Weights of a small transformer language model.
Size: 26 layers, width 128, 2 heads of 64 (1 for keys and values), MLP 320 SwiGLU, 5.53M parameters.
Architecture: RMSNorm before each block, no biases in attention or MLP, untied embeddings, normalized queries and keys, attention and MLP in parallel.
Training: a variant of SOAP for these matrices, 145M tokens, 2438 steps.
Each number is 200 + 40 x the weight over its row's rms, rounded and kept within 0 to 999. Layers, rows and columns count from 0. The size before them is the row's rms in percent of the matrix's.

# layer 9 MLP up, 320x128, rms 0.151, rows 28-46, columns 0-127
098,164,199,142,188,220,187,224,233,142,161,171,187,244,223,209,239,176,194,189,152,228,183,183,236,285,206,142,192,218,226,172,210,190,221,234,201,190,242,281,258,160,161,142,266,116,235,217,157,231,175,232,202,181,178,175,219,158,149,189,223,159,245,275,211,124,231,147,209,206,164,157,201,188,256,230,275,182,175,182,244,199,142,198,219,152,223,99,160,205,261,231,181,218,169,222,121,273,277,139,218,213,148,176,179,204,231,189,206,246,194,217,158,67,232,203,247,192,217,136,164,164,214,188,199,190,273,209,173
082,248,150,186,175,200,224,179,205,179,180,217,184,190,185,184,164,188,258,240,136,275,162,178,215,233,208,156,223,199,142,257,224,231,225,238,185,154,242,198,198,175,101,161,203,190,199,136,276,215,268,181,181,174,219,205,195,178,204,207,254,233,260,211,263,134,192,216,243,263,197,233,290,193,229,177,176,207,194,221,123,208,190,205,334,189,169,110,184,238,228,217,217,193,220,196,221,203,189,233,182,229,236,119,271,236,217,147,213,122,204,174,104,179,199,231,182,178,178,210,173,228,206,330,181,194,164,216,182
094,238,271,219,184,220,136,142,179,245,182,213,248,234,208,185,145,239,265,204,183,145,196,167,218,222,121,156,184,188,208,217,137,237,207,210,172,97,293,100,168,155,250,235,171,198,158,174,201,190,247,151,243,160,179,192,211,231,186,186,217,156,197,208,149,219,196,150,192,252,211,249,215,204,204,184,196,180,228,221,201,211,144,173,196,229,243,151,248,176,212,201,274,191,227,136,203,216,225,181,251,181,157,275,238,219,290,127,193,196,217,168,158,185,241,159,206,206,211,289,196,201,157,167,180,270,291,162,116
098,124,204,139,174,196,179,211,234,232,246,141,116,206,216,132,134,180,243,182,126,187,255,183,140,217,204,193,148,160,221,239,193,196,156,217,278,191,194,227,225,203,235,169,193,237,119,156,250,212,239,238,199,236,198,193,194,146,200,164,218,199,266,175,145,218,209,229,97,214,169,160,141,194,258,258,202,204,200,172,174,212,175,204,225,195,235,135,114,180,186,179,224,128,142,217,201,254,141,269,193,220,213,242,126,208,121,215,197,205,263,192,220,211,299,172,197,139,215,138,203,233,157,185,236,157,217,170,197
101,214,203,187,172,224,175,190,205,198,250,207,217,196,234,192,187,154,265,218,312,265,182,252,130,169,288,240,273,203,221,135,161,244,220,190,196,229,177,189,229,171,203,192,277,163,151,268,186,224,189,250,168,196,207,146,153,211,101,85,166,178,265,229,259,162,175,169,211,175,173,227,184,162,202,148,223,193,149,225,252,177,211,201,176,210,212,141,194,125,168,177,215,153,223,157,284,171,231,193,215,170,252,160,223,179,175,190,281,254,151,285,271,170,227,207,254,184,188,203,170,220,224,194,165,209,200,200,185
100,190,229,182,194,164,215,137,165,204,203,140,174,181,240,190,231,165,244,198,142,207,217,234,177,292,143,164,225,194,180,219,212,267,222,187,195,213,176,286,191,187,183,148,183,234,197,233,134,201,231,178,198,270,185,193,226,158,200,163,233,204,206,141,255,241,172,206,284,207,214,131,190,240,184,155,183,184,202,210,198,245,144,177,261,216,209,239,205,201,226,219,209,236,142,182,112,239,200,139,170,218,104,161,282,239,203,129,164,180,213,266,257,154,156,145,252,214,199,150,271,245,259,191,173,181,261,217,90
110,182,204,178,137,155,195,142,220,234,190,206,276,231,130,188,150,229,232,199,176,206,233,242,251,106,183,206,167,340,220,232,204,197,194,188,225,193,169,142,260,145,242,188,241,209,244,239,189,216,128,183,235,88,227,232,203,200,231,142,133,260,170,218,220,263,185,217,129,131,186,176,214,195,228,239,184,223,261,202,190,209,178,204,166,248,214,115,162,205,203,155,187,228,243,198,270,152,142,248,209,245,202,160,204,192,202,247,193,166,152,160,188,207,160,190,172,306,192,218,189,181,202,191,142,187,179,228,159
099,247,183,203,286,179,220,226,239,183,242,290,207,218,275,202,209,89,152,215,287,203,162,115,231,174,216,204,224,224,221,196,219,138,167,155,154,164,218,202,229,151,147,230,206,111,222,194,245,202,172,187,183,127,161,187,155,258,165,177,176,262,191,197,156,140,243,214,225,195,265,243,110,148,233,188,203,196,208,190,184,277,235,173,232,210,248,242,208,233,203,190,234,189,184,201,239,165,218,157,219,248,250,184,212,202,188,293,157,189,178,209,273,219,238,219,237,181,198,172,139,254,135,245,246,205,184,239,164
116,259,199,226,160,225,224,180,223,207,284,209,107,192,244,204,209,226,196,181,209,197,120,187,118,211,187,199,198,188,246,220,223,219,184,200,191,189,224,183,269,144,259,229,219,191,260,220,187,236,200,273,173,210,238,206,186,133,192,147,227,232,333,244,150,221,160,179,237,163,179,266,248,176,226,196,150,187,205,228,243,199,175,81,229,190,221,171,201,181,183,162,257,221,140,200,172,167,290,189,163,222,211,233,250,208,143,165,160,274,239,264,192,170,155,198,187,185,161,197,84,216,196,186,243,198,143,191,202
105,211,212,167,189,199,243,134,183,192,144,241,141,129,218,155,238,149,247,222,203,147,204,123,188,225,221,222,163,252,213,128,281,222,221,187,167,197,227,272,176,200,113,174,163,204,166,223,172,184,223,216,163,204,193,269,171,168,276,180,238,193,177,188,194,243,230,319,268,207,249,210,189,226,204,138,280,178,240,171,187,189,209,181,254,228,229,191,181,135,158,184,277,218,234,205,195,185,185,168,250,144,223,210,229,164,292,192,175,206,188,165,241,189,298,212,215,177,172,193,156,232,228,187,236,296,241,159,171
088,194,222,155,243,132,169,221,205,164,172,278,161,172,162,163,177,192,209,226,263,261,185,156,114,227,199,178,178,291,234,156,234,124,208,231,135,230,153,241,272,128,173,185,192,196,222,218,154,207,213,168,252,156,198,206,209,177,191,188,118,261,177,177,191,167,191,251,247,279,179,187,260,150,282,186,213,256,188,158,208,226,184,221,214,153,302,182,178,243,142,256,155,134,204,212,218,213,214,139,182,169,234,170,163,204,182,242,196,176,198,207,233,187,193,167,231,193,147,252,191,143,116,175,232,186,228,239,259
103,229,294,220,190,183,195,140,232,225,225,219,182,261,148,282,251,176,119,179,222,239,228,202,227,178,251,191,233,203,210,273,261,182,162,150,222,248,186,223,175,194,213,161,281,230,254,203,200,279,146,266,184,236,163,186,182,126,300,201,202,235,191,258,167,163,183,194,222,195,203,186,181,186,205,208,187,242,202,245,167,201,176,172,187,159,218,181,143,300,193,255,195,144,269,253,256,157,231,206,210,295,274,129,147,201,147,213,185,204,231,197,190,265,255,197,213,168,212,179,244,193,181,175,170,202,239,153,215
105,242,231,256,183,215,216,218,180,169,257,201,211,175,161,273,262,248,173,184,230,182,190,208,188,237,188,212,253,164,244,215,238,166,242,205,247,163,207,193,136,190,274,184,114,172,146,221,193,186,203,227,150,241,248,177,221,177,191,219,176,223,199,243,239,271,191,221,258,195,165,171,140,214,193,210,155,185,226,173,208,191,167,226,230,199,256,198,215,161,217,207,250,123,250,266,188,204,186,83,260,214,265,156,235,124,201,200,243,216,223,121,153,170,261,255,164,176,262,222,224,109,142,165,158,226,266,280,229
095,167,175,150,213,241,289,241,238,223,226,143,133,132,133,214,136,268,134,205,123,246,177,311,247,208,233,261,179,294,176,268,207,218,202,222,139,195,223,161,178,253,142,142,158,231,181,185,210,187,184,184,189,219,239,226,158,185,222,217,230,180,152,218,170,184,237,193,190,199,185,243,175,188,224,179,185,204,274,196,267,161,248,174,148,149,196,198,191,182,218,148,142,176,234,218,214,164,192,193,233,240,216,145,212,238,211,211,220,218,231,108,164,205,240,186,187,307,205,246,191,198,148,191,276,247,220,208,212
101,262,232,205,141,240,166,170,218,264,179,247,180,182,228,233,189,200,178,224,283,259,153,190,175,179,196,240,174,123,228,174,269,153,183,195,258,172,225,225,181,175,207,199,247,252,217,200,264,237,171,191,196,223,228,159,204,222,146,173,232,189,166,142,128,163,196,234,230,239,237,251,232,188,214,200,220,269,186,238,196,191,236,140,137,144,172,163,206,245,184,164,153,114,202,195,149,77,141,258,216,112,244,234,242,240,234,194,168,259,242,158,205,200,244,222,281,209,189,168,196,266,250,209,142,210,196,214,164
095,216,172,206,212,248,196,214,152,163,130,226,116,169,211,222,215,200,165,199,131,187,243,208,255,116,237,263,199,177,148,221,166,125,214,201,194,188,193,207,235,274,258,206,215,256,225,185,173,153,245,176,261,254,222,240,147,210,156,216,185,245,198,220,221,237,236,188,215,255,161,205,267,187,159,163,192,117,207,239,146,222,234,120,241,222,230,226,204,252,215,197,266,164,222,243,205,180,147,274,144,171,189,171,246,215,186,255,141,288,198,162,235,187,170,230,174,244,275,181,265,158,159,172,136,130,201,220,170
098,208,234,256,170,189,178,207,167,204,207,178,181,278,229,197,237,206,231,137,236,131,247,153,294,206,196,171,203,137,217,192,199,285,213,160,212,182,191,223,123,197,272,155,188,257,232,168,171,193,248,223,184,218,152,238,222,174,231,214,156,160,225,144,279,267,152,192,203,106,254,185,175,224,227,283,184,169,250,120,236,182,158,166,254,215,196,181,203,201,156,307,197,183,105,170,198,177,215,203,192,136,162,163,191,198,249,169,199,181,311,245,197,188,166,210,154,199,178,174,167,218,233,229,236,228,216,205,167
115,207,95,212,323,177,177,274,162,140,193,175,227,162,161,185,188,203,194,211,148,243,197,244,194,191,201,200,177,199,251,172,132,229,193,191,185,170,130,273,157,247,175,185,200,173,147,232,201,176,208,244,216,154,200,199,220,183,185,205,246,157,166,260,234,235,218,215,196,148,218,208,196,217,178,145,249,125,206,240,151,169,243,171,145,235,168,132,216,126,276,206,174,194,107,177,176,254,201,246,197,149,189,207,187,159,203,138,198,215,202,176,188,211,239,209,123,262,244,128,237,183,230,201,193,125,231,183,299
099,156,223,203,250,185,225,167,272,246,122,183,161,174,211,188,116,161,211,214,180,189,248,245,179,220,113,269,205,264,247,241,244,136,263,219,226,234,146,233,187,122,169,169,263,224,162,263,195,210,214,210,229,230,215,205,191,135,185,190,195,136,197,196,154,142,180,159,180,246,171,184,151,216,144,194,157,219,208,215,207,129,305,192,152,206,175,206,191,154,128,191,225,209,216,187,213,144,171,204,128,173,158,183,182,274,220,219,149,319,211,246,170,225,178,197,216,202,178,152,234,216,179,262,255,190,168,169,172
# layer 9 MLP down (transposed), 320x128, rms 0.138, rows 28-45, columns 0-127
097,225,250,219,231,123,260,203,210,203,184,232,142,166,212,189,170,230,193,197,202,141,109,207,206,212,95,149,261,253,222,102,149,220,175,181,173,180,182,208,194,253,250,267,181,234,225,229,252,155,199,176,140,171,211,213,208,213,248,267,181,262,185,269,95,251,180,181,247,232,200,236,159,206,193,210,184,164,239,273,220,234,181,97,227,214,205,236,180,160,193,177,254,202,181,262,214,218,221,294,160,252,174,173,205,193,217,134,154,188,167,173,198,194,158,177,186,201,161,191,234,139,182,248,235,263,207,176,179
085,170,190,177,200,184,231,134,261,234,203,117,142,175,210,180,212,153,133,217,186,188,250,209,185,217,225,171,195,218,230,246,212,186,283,228,153,183,175,199,280,178,217,289,190,209,145,145,229,146,280,170,211,168,133,230,171,163,138,200,220,199,222,196,184,162,194,202,174,193,196,193,208,148,206,233,215,190,183,206,163,159,180,150,249,235,159,82,257,230,220,218,240,134,241,159,249,176,163,231,188,245,171,100,213,222,187,211,178,201,284,255,144,183,287,285,171,152,217,170,201,181,137,261,200,171,176,211,178
096,177,162,186,231,206,220,212,170,164,202,145,173,206,233,218,211,179,146,259,210,125,222,237,208,132,157,162,213,189,178,234,248,132,140,93,169,195,185,197,179,187,180,141,170,260,106,150,207,239,145,82,245,212,206,161,218,189,171,142,247,202,170,189,211,225,201,232,241,203,239,260,150,207,143,132,264,213,169,203,201,173,145,212,203,176,203,251,172,182,166,230,197,173,132,233,233,176,258,188,225,223,154,249,222,171,205,162,196,138,257,158,278,230,210,252,138,223,239,205,155,240,250,232,167,210,140,138,176
097,181,190,150,214,132,159,126,106,229,252,229,134,189,225,186,258,196,235,210,148,195,261,203,248,224,209,231,213,219,135,259,181,184,229,233,101,193,155,206,217,310,198,121,226,239,161,183,244,218,193,240,123,278,240,162,162,267,210,148,287,220,256,244,260,197,166,197,167,160,207,175,197,190,173,235,243,212,185,197,172,220,170,177,185,215,154,175,101,213,251,204,192,204,132,189,170,174,195,204,216,196,258,205,207,146,176,251,176,214,242,170,236,197,227,217,213,133,150,145,207,217,225,196,236,205,150,193,153
105,166,198,273,187,260,169,217,213,164,246,285,190,190,209,166,289,202,182,192,177,188,242,119,253,260,188,172,191,192,228,198,217,215,257,142,187,237,228,192,213,192,164,201,181,193,214,239,130,236,273,221,198,202,295,228,202,150,194,249,213,190,254,214,229,157,168,311,226,212,217,197,213,191,276,219,210,219,233,238,245,269,240,185,179,188,147,200,203,193,259,177,182,281,215,159,153,201,239,204,238,232,168,192,193,204,229,237,161,129,211,191,228,214,292,265,201,239,275,190,152,275,149,243,190,267,140,188,252
101,184,206,209,198,169,216,154,177,223,236,121,131,189,258,180,219,165,194,205,166,232,209,259,153,179,154,103,154,185,170,173,266,184,199,308,189,184,196,306,207,195,199,199,123,189,170,150,108,146,228,199,175,184,229,231,170,197,166,238,159,140,189,166,261,276,147,217,250,161,182,216,156,217,178,150,202,202,236,164,169,200,182,158,187,236,225,256,249,213,242,197,216,190,166,149,216,170,169,179,132,182,116,182,221,175,187,167,195,142,265,207,126,146,230,191,206,220,202,204,234,255,189,178,138,274,267,221,184
102,227,193,207,198,293,165,204,258,159,189,237,190,201,226,276,212,184,205,178,216,174,173,231,191,221,272,329,195,181,164,192,225,192,201,282,199,143,237,180,213,193,94,214,168,160,260,232,194,165,133,212,237,215,214,211,155,210,210,209,167,217,254,140,175,123,207,130,263,274,228,210,193,161,246,196,115,175,272,189,264,204,203,142,186,169,166,155,207,245,214,130,221,274,184,245,175,105,257,198,151,252,204,203,175,217,246,168,184,157,179,144,174,177,188,163,183,183,180,166,172,178,187,176,185,218,222,160,171
093,198,141,139,217,220,215,214,149,236,207,207,207,146,212,166,213,192,299,289,201,143,149,255,171,230,259,220,177,258,265,174,123,285,208,212,210,175,226,225,191,200,225,148,245,221,184,213,237,262,179,226,195,228,182,203,152,207,229,236,245,229,210,170,225,177,212,245,197,170,208,256,162,153,165,221,186,238,228,243,187,232,160,191,207,214,230,185,209,160,132,220,210,249,196,93,157,145,274,193,207,225,210,198,244,219,254,246,206,248,200,298,123,198,265,268,147,199,158,131,240,164,191,276,156,237,220,202,183
116,202,210,222,244,191,218,243,203,151,158,172,244,216,267,149,268,218,173,173,224,207,255,223,204,255,173,172,189,242,232,231,214,130,213,153,149,238,161,197,230,197,156,247,161,154,126,210,165,246,127,238,216,219,286,153,239,168,241,134,237,190,170,261,179,91,197,200,198,190,169,154,184,242,183,218,176,222,231,223,199,215,213,172,294,219,219,252,193,129,235,177,205,135,240,204,169,208,254,132,277,221,223,223,151,263,227,189,214,251,197,267,247,223,213,204,217,159,170,197,237,197,248,222,155,266,292,153,194
100,178,240,122,154,204,161,121,203,186,226,136,120,264,194,190,214,256,131,205,188,207,217,185,109,135,219,284,206,245,223,207,249,204,210,236,236,160,233,261,221,137,192,163,171,169,222,208,113,227,228,229,152,150,191,208,225,187,213,181,232,170,193,207,189,206,209,222,180,251,223,182,283,177,275,221,169,209,245,188,229,228,188,185,266,290,195,192,142,211,125,231,249,151,180,222,169,257,211,202,201,215,186,248,166,261,245,178,201,229,77,234,218,217,219,178,237,216,208,163,141,223,206,153,173,260,163,246,192
085,248,201,156,200,193,208,188,207,169,160,164,138,219,211,195,229,251,222,203,298,141,183,149,179,178,163,159,246,235,218,203,229,213,252,185,179,173,191,247,201,106,170,197,181,237,228,197,155,181,143,234,247,234,131,213,184,163,194,241,253,178,204,204,192,224,238,173,205,196,121,200,243,171,197,117,224,164,232,234,244,224,283,239,206,246,260,145,223,204,99,208,120,83,206,186,205,242,148,146,236,143,227,207,163,189,204,190,164,174,214,231,227,207,178,222,127,191,217,224,284,149,234,201,256,143,160,273,197
095,182,204,219,191,172,238,152,207,158,122,253,150,179,201,176,274,234,218,223,233,140,155,218,208,208,186,137,182,236,246,272,202,224,179,132,247,255,232,162,150,152,125,201,166,178,191,258,148,166,268,203,166,159,167,259,244,201,179,247,220,202,188,200,166,206,200,201,231,246,148,207,180,188,211,260,221,196,216,255,149,134,228,280,218,204,219,149,196,226,119,211,171,171,213,175,221,199,254,227,246,228,213,172,245,204,212,245,200,136,256,189,237,197,218,219,94,282,273,197,222,186,127,188,193,103,221,137,212
102,209,241,205,241,219,116,198,162,196,134,253,197,136,198,178,157,196,182,144,200,136,152,273,151,159,218,204,159,187,212,220,150,232,227,198,256,202,205,215,166,183,172,245,183,241,218,151,88,247,214,279,105,167,198,130,210,201,193,177,204,165,218,203,146,207,223,194,255,155,185,139,172,218,106,254,246,215,200,174,196,233,196,203,228,156,216,175,234,224,226,194,202,160,163,245,228,171,157,225,260,252,148,258,295,227,202,168,143,176,91,157,152,246,195,215,143,191,235,201,194,217,229,174,140,171,230,203,188
100,268,225,203,158,177,204,174,216,199,267,208,138,222,210,281,250,143,192,280,171,181,188,199,249,194,224,287,138,242,235,265,184,212,179,175,157,282,210,204,253,219,188,193,122,123,204,220,188,191,224,208,189,235,205,186,133,123,235,214,151,166,186,148,217,114,153,179,192,176,258,246,231,189,166,145,171,260,174,189,164,156,134,241,186,152,187,188,195,238,218,227,214,150,192,215,269,155,179,247,149,114,165,197,206,256,278,249,193,244,209,173,118,188,186,224,212,165,230,186,214,161,231,150,217,200,188,251,170
109,209,218,214,191,150,175,136,227,317,148,173,187,243,245,209,178,286,194,235,237,225,172,195,160,167,129,273,166,200,255,216,183,141,190,212,213,161,162,196,192,236,164,187,236,256,265,180,160,241,207,197,159,177,101,220,170,230,162,189,211,222,178,193,153,186,145,223,236,146,226,206,217,152,165,104,223,205,212,152,169,241,175,226,189,266,184,167,196,166,185,180,189,153,273,239,274,197,174,237,252,211,214,176,210,247,223,262,266,223,219,188,184,231,166,178,166,161,246,260,174,138,100,215,232,252,252,249,196
104,267,160,209,168,238,210,166,255,241,217,188,216,199,138,105,210,213,188,281,193,151,239,151,237,192,159,168,158,190,176,198,139,273,202,201,168,237,104,247,238,166,238,200,166,268,224,209,216,262,201,160,245,142,220,233,232,210,200,193,247,213,141,158,197,180,201,198,255,158,267,210,208,205,124,228,215,204,173,236,224,235,218,255,216,149,225,195,162,229,221,298,154,171,198,179,175,213,216,177,216,179,211,173,269,210,204,221,117,111,189,274,218,253,108,275,158,206,243,240,248,208,152,206,224,236,182,185,181
103,254,239,210,254,190,216,133,216,196,125,197,135,192,213,229,113,215,215,172,141,225,232,253,186,195,198,226,222,214,220,207,263,175,231,186,248,271,226,214,183,225,185,246,118,171,207,202,225,190,182,225,110,225,163,196,251,211,206,218,183,203,218,224,179,245,193,185,232,253,210,153,201,192,229,102,181,139,238,147,168,181,253,189,239,228,99,206,184,195,315,180,235,236,270,171,261,193,183,189,289,171,145,181,180,232,183,147,211,198,254,211,226,256,119,190,263,126,200,172,212,201,194,203,187,121,224,165,155
117,194,193,218,201,139,186,132,111,181,177,253,228,246,256,191,182,173,202,235,188,180,152,204,244,186,223,194,156,223,265,193,157,203,131,294,185,143,207,195,147,128,234,143,297,188,232,212,181,223,135,226,115,199,180,202,209,131,230,214,206,162,214,197,189,215,218,200,192,220,162,112,250,252,195,151,270,233,198,224,232,169,176,165,217,190,193,283,134,141,244,167,216,187,122,188,191,212,232,156,170,176,141,285,110,217,189,181,177,156,133,198,218,196,236,191,248,184,186,168,233,161,216,131,197,189,231,162,211
# layer 9 MLP gate, 320x128, rms 0.157, rows 29-46, columns 0-127
082,194,219,182,220,209,181,195,262,171,178,220,196,285,162,172,223,241,151,178,260,175,208,220,198,122,172,232,172,177,235,169,257,202,187,167,229,203,211,187,207,183,251,261,130,244,228,275,193,198,164,269,243,224,204,176,175,257,125,181,210,208,145,204,194,228,235,215,208,172,208,195,181,132,205,191,196,158,211,147,301,223,248,225,149,204,242,273,203,240,239,152,168,182,154,312,155,196,238,124,237,220,138,277,180,170,207,270,201,244,156,174,247,166,261,232,215,250,188,195,177,122,234,132,268,182,228,169,208
098,217,195,259,239,211,218,234,212,154,189,181,159,200,192,278,241,200,306,182,272,254,166,194,247,213,192,221,159,145,234,241,237,222,133,147,216,197,182,230,166,161,219,140,207,171,179,191,229,186,230,252,204,251,187,232,210,244,194,238,155,205,198,238,207,209,193,212,178,201,156,251,236,167,150,235,188,145,138,246,205,162,141,168,271,172,182,168,213,230,220,148,188,154,222,129,194,120,246,225,218,227,176,190,195,229,178,109,190,217,209,111,173,221,138,209,228,276,153,241,192,110,218,223,267,113,230,172,112
097,237,146,155,190,212,203,245,215,196,232,216,163,172,123,244,219,212,155,196,259,189,168,200,119,90,173,141,194,156,231,214,192,182,168,186,250,230,236,169,124,142,177,233,158,184,218,205,242,230,197,234,191,166,111,214,155,233,282,191,165,214,266,225,112,223,157,269,254,188,170,175,214,235,228,211,146,187,189,208,178,215,169,200,209,265,253,103,222,253,252,155,183,215,222,251,244,221,247,164,250,264,201,135,173,219,198,251,294,161,238,216,181,216,260,204,197,212,227,161,174,182,193,183,243,212,246,203,153
102,210,192,205,123,178,219,121,245,154,204,214,234,231,204,174,188,197,222,276,242,286,143,201,235,170,203,204,185,169,222,333,215,196,208,213,189,198,144,222,164,175,216,193,257,270,282,189,174,236,164,181,179,200,169,174,191,201,182,193,197,205,141,220,98,188,143,147,189,248,198,232,227,198,296,209,185,206,269,222,211,174,230,166,228,246,191,201,239,314,198,247,157,148,220,184,224,175,181,192,202,171,266,221,215,235,309,188,240,202,220,170,189,142,213,238,150,238,157,136,267,250,193,204,211,216,175,151,206
104,180,223,187,239,167,191,200,302,183,180,193,156,220,163,188,201,214,156,265,173,157,153,136,199,157,204,183,101,185,126,120,210,168,188,229,216,191,135,155,196,195,253,143,194,189,226,164,222,201,147,191,282,178,228,245,171,206,249,173,229,155,234,256,155,128,139,143,189,205,224,255,270,213,183,166,250,182,195,149,169,226,244,191,177,220,151,94,234,196,192,178,218,201,233,196,226,196,291,201,264,197,235,187,222,221,192,257,165,242,245,163,161,155,175,190,235,183,220,180,143,132,265,187,244,173,234,118,211
110,142,202,191,163,164,252,173,203,199,164,286,245,157,162,256,190,191,184,182,237,222,156,268,246,144,219,248,182,244,193,235,231,147,233,234,218,161,229,123,155,158,197,227,223,181,189,149,262,234,124,114,245,109,214,236,204,183,242,238,187,224,203,199,165,207,226,221,220,144,159,173,247,191,208,232,202,218,273,216,237,160,241,177,173,252,185,107,211,211,199,208,249,138,273,235,207,143,220,229,199,266,206,215,281,177,217,223,136,190,212,135,161,216,206,159,103,259,193,141,142,205,218,179,226,219,222,210,230
098,250,212,215,270,201,204,239,178,171,191,196,239,246,189,235,196,183,234,202,241,213,160,193,165,254,191,190,152,149,111,209,142,195,275,207,249,179,154,146,196,174,168,191,183,113,144,138,211,189,248,205,285,168,119,191,169,267,164,184,197,234,237,202,216,115,239,177,173,215,208,221,197,250,212,160,244,161,161,151,231,226,285,202,121,253,220,222,235,239,250,169,171,181,272,146,199,187,173,140,185,191,219,209,146,285,176,263,149,205,197,136,160,187,260,246,186,227,212,163,248,199,211,212,134,232,138,175,198
105,148,159,184,216,209,219,191,120,229,280,186,163,194,266,285,154,193,203,204,177,184,185,209,231,198,167,218,201,216,212,222,132,192,174,204,127,210,223,181,229,137,180,224,234,183,268,150,245,106,189,190,274,168,260,195,244,238,208,180,220,244,131,143,204,160,234,213,193,222,172,231,122,207,176,210,218,223,235,228,158,193,261,233,209,223,128,101,177,169,200,231,194,99,239,95,156,158,214,189,191,174,150,197,129,188,212,218,159,242,170,192,267,225,152,156,216,188,208,172,222,157,245,152,230,155,151,249,220
106,215,195,274,222,248,219,239,199,244,246,193,219,164,194,164,183,181,233,301,179,224,231,214,253,184,246,220,157,159,203,140,192,124,246,134,193,134,232,110,248,255,207,170,201,157,210,279,211,160,200,231,203,252,169,261,147,189,160,210,200,242,248,174,271,161,162,127,241,181,207,219,208,253,139,132,239,177,153,249,146,168,237,193,130,191,178,216,242,236,204,153,183,202,265,170,217,185,213,204,212,148,186,149,194,131,254,167,170,252,236,184,137,241,178,220,187,237,188,191,223,283,205,257,194,229,152,191,248
087,188,221,226,210,211,206,168,248,221,251,187,180,184,183,197,249,202,125,158,125,208,182,133,195,180,259,184,181,119,160,170,151,165,189,193,183,185,176,243,245,204,234,278,196,227,235,163,232,159,172,125,237,186,189,208,99,199,177,215,196,205,241,284,122,163,179,203,184,184,224,151,167,228,221,205,156,184,194,191,219,262,185,281,194,240,160,210,210,149,202,128,309,243,194,198,184,233,207,267,284,263,94,162,163,169,231,290,233,170,226,188,147,270,167,196,169,165,209,173,210,223,150,193,228,196,204,190,192
103,156,192,227,235,267,124,285,186,192,223,183,185,213,222,208,150,241,215,219,226,206,210,158,180,179,161,185,206,178,167,194,205,177,194,154,214,209,196,118,268,230,213,197,111,208,158,289,180,118,164,178,192,222,276,167,189,237,222,226,200,198,203,150,267,242,210,127,270,230,169,146,200,224,227,235,213,189,183,193,275,209,195,152,255,251,103,257,262,146,265,168,186,252,166,186,164,192,189,167,251,147,201,258,162,245,238,201,225,242,219,212,188,159,193,143,212,219,155,269,178,153,185,153,123,269,211,177,207
099,150,254,194,147,257,138,248,163,213,180,226,189,244,208,198,190,188,188,262,286,162,135,220,130,241,250,164,224,223,215,197,203,166,177,136,144,230,208,230,183,167,220,276,201,177,189,148,197,146,173,238,182,241,202,243,202,195,157,270,212,188,167,90,143,179,217,216,201,206,197,241,205,259,210,237,192,196,269,207,168,220,207,236,240,212,167,232,215,179,240,183,101,215,208,260,224,280,225,191,194,253,190,257,190,192,74,169,192,109,206,204,133,235,168,181,233,232,286,163,207,170,238,172,246,214,203,200,222
104,264,205,145,164,180,201,221,160,191,158,73,236,213,244,212,226,208,234,151,188,210,251,234,196,157,155,152,170,196,230,232,222,186,187,183,212,186,181,173,162,174,145,219,217,229,164,242,132,208,259,171,258,193,192,200,232,170,217,158,174,226,227,217,225,230,220,207,232,200,193,129,207,211,247,228,188,224,87,180,237,177,90,175,183,168,162,205,194,201,160,247,173,292,217,151,273,167,125,208,244,291,153,203,252,182,239,224,271,158,218,238,230,178,191,115,236,233,190,229,234,251,216,224,271,196,179,128,215
108,148,215,167,187,133,206,292,200,225,268,196,246,178,184,191,186,198,194,213,253,225,182,235,223,196,167,182,244,277,163,172,249,280,117,215,190,192,205,234,196,181,163,208,198,191,201,192,166,104,229,228,209,215,175,220,214,153,222,133,200,223,179,255,237,213,211,236,176,236,265,199,206,297,219,290,180,221,244,156,235,153,206,269,249,194,214,223,218,154,193,167,232,215,216,204,121,252,298,215,194,186,230,197,166,251,245,251,213,126,237,203,189,229,106,257,231,223,229,293,217,198,231,212,187,177,154,277,217
101,215,193,182,190,192,242,174,268,231,225,265,174,146,192,149,154,172,236,214,88,246,184,178,223,171,233,228,211,205,198,169,151,205,187,180,155,271,210,230,127,168,194,235,261,190,250,202,204,143,212,189,171,218,220,274,135,150,248,268,166,199,160,238,205,155,161,199,196,224,195,242,238,212,245,257,177,171,214,182,168,155,225,186,155,210,199,164,324,107,163,227,199,258,165,167,186,147,239,211,205,199,188,150,181,217,293,180,228,149,139,209,211,293,203,181,231,246,220,139,200,180,227,135,271,202,238,233,192
104,230,168,246,252,175,219,112,171,208,234,172,182,165,219,242,226,227,151,179,143,243,198,275,237,172,271,201,204,147,169,173,230,160,204,174,225,213,218,143,205,214,205,224,227,104,155,282,175,142,170,263,149,208,169,106,201,230,223,296,194,180,208,193,234,195,164,135,186,190,151,219,170,245,184,220,150,212,241,204,177,150,170,218,221,296,118,255,229,218,207,204,235,228,190,169,186,160,172,153,264,157,195,220,107,226,193,158,189,239,202,205,196,209,121,211,195,195,105,161,150,193,146,239,199,237,211,166,199
111,208,222,207,255,208,234,202,252,154,226,245,221,237,147,266,254,210,157,234,225,137,246,216,96,110,154,127,268,196,200,209,236,231,205,152,227,142,141,132,178,199,241,240,219,193,146,203,180,220,189,168,223,112,155,118,230,293,187,149,178,214,169,212,222,202,233,195,207,212,208,155,191,191,124,187,173,196,182,246,204,199,238,222,206,164,222,161,219,232,159,246,233,207,146,212,219,195,194,175,215,145,250,249,195,218,134,239,254,278,233,164,192,183,303,226,175,208,147,200,209,244,172,190,171,128,252,224,219
106,224,233,217,216,188,164,267,222,128,179,166,198,229,254,181,117,185,191,210,256,246,167,120,170,204,127,257,210,195,171,158,279,205,210,175,201,204,225,235,174,193,193,197,256,200,219,255,199,222,143,246,203,239,172,195,195,211,166,173,272,132,237,161,113,123,159,226,155,197,211,268,209,245,152,211,182,219,211,207,227,183,288,207,186,155,202,201,149,195,174,193,234,278,178,193,255,174,140,183,146,171,133,202,197,284,158,205,141,273,169,153,189,207,166,215,161,209,162,136,220,233,269,263,273,212,196,210,148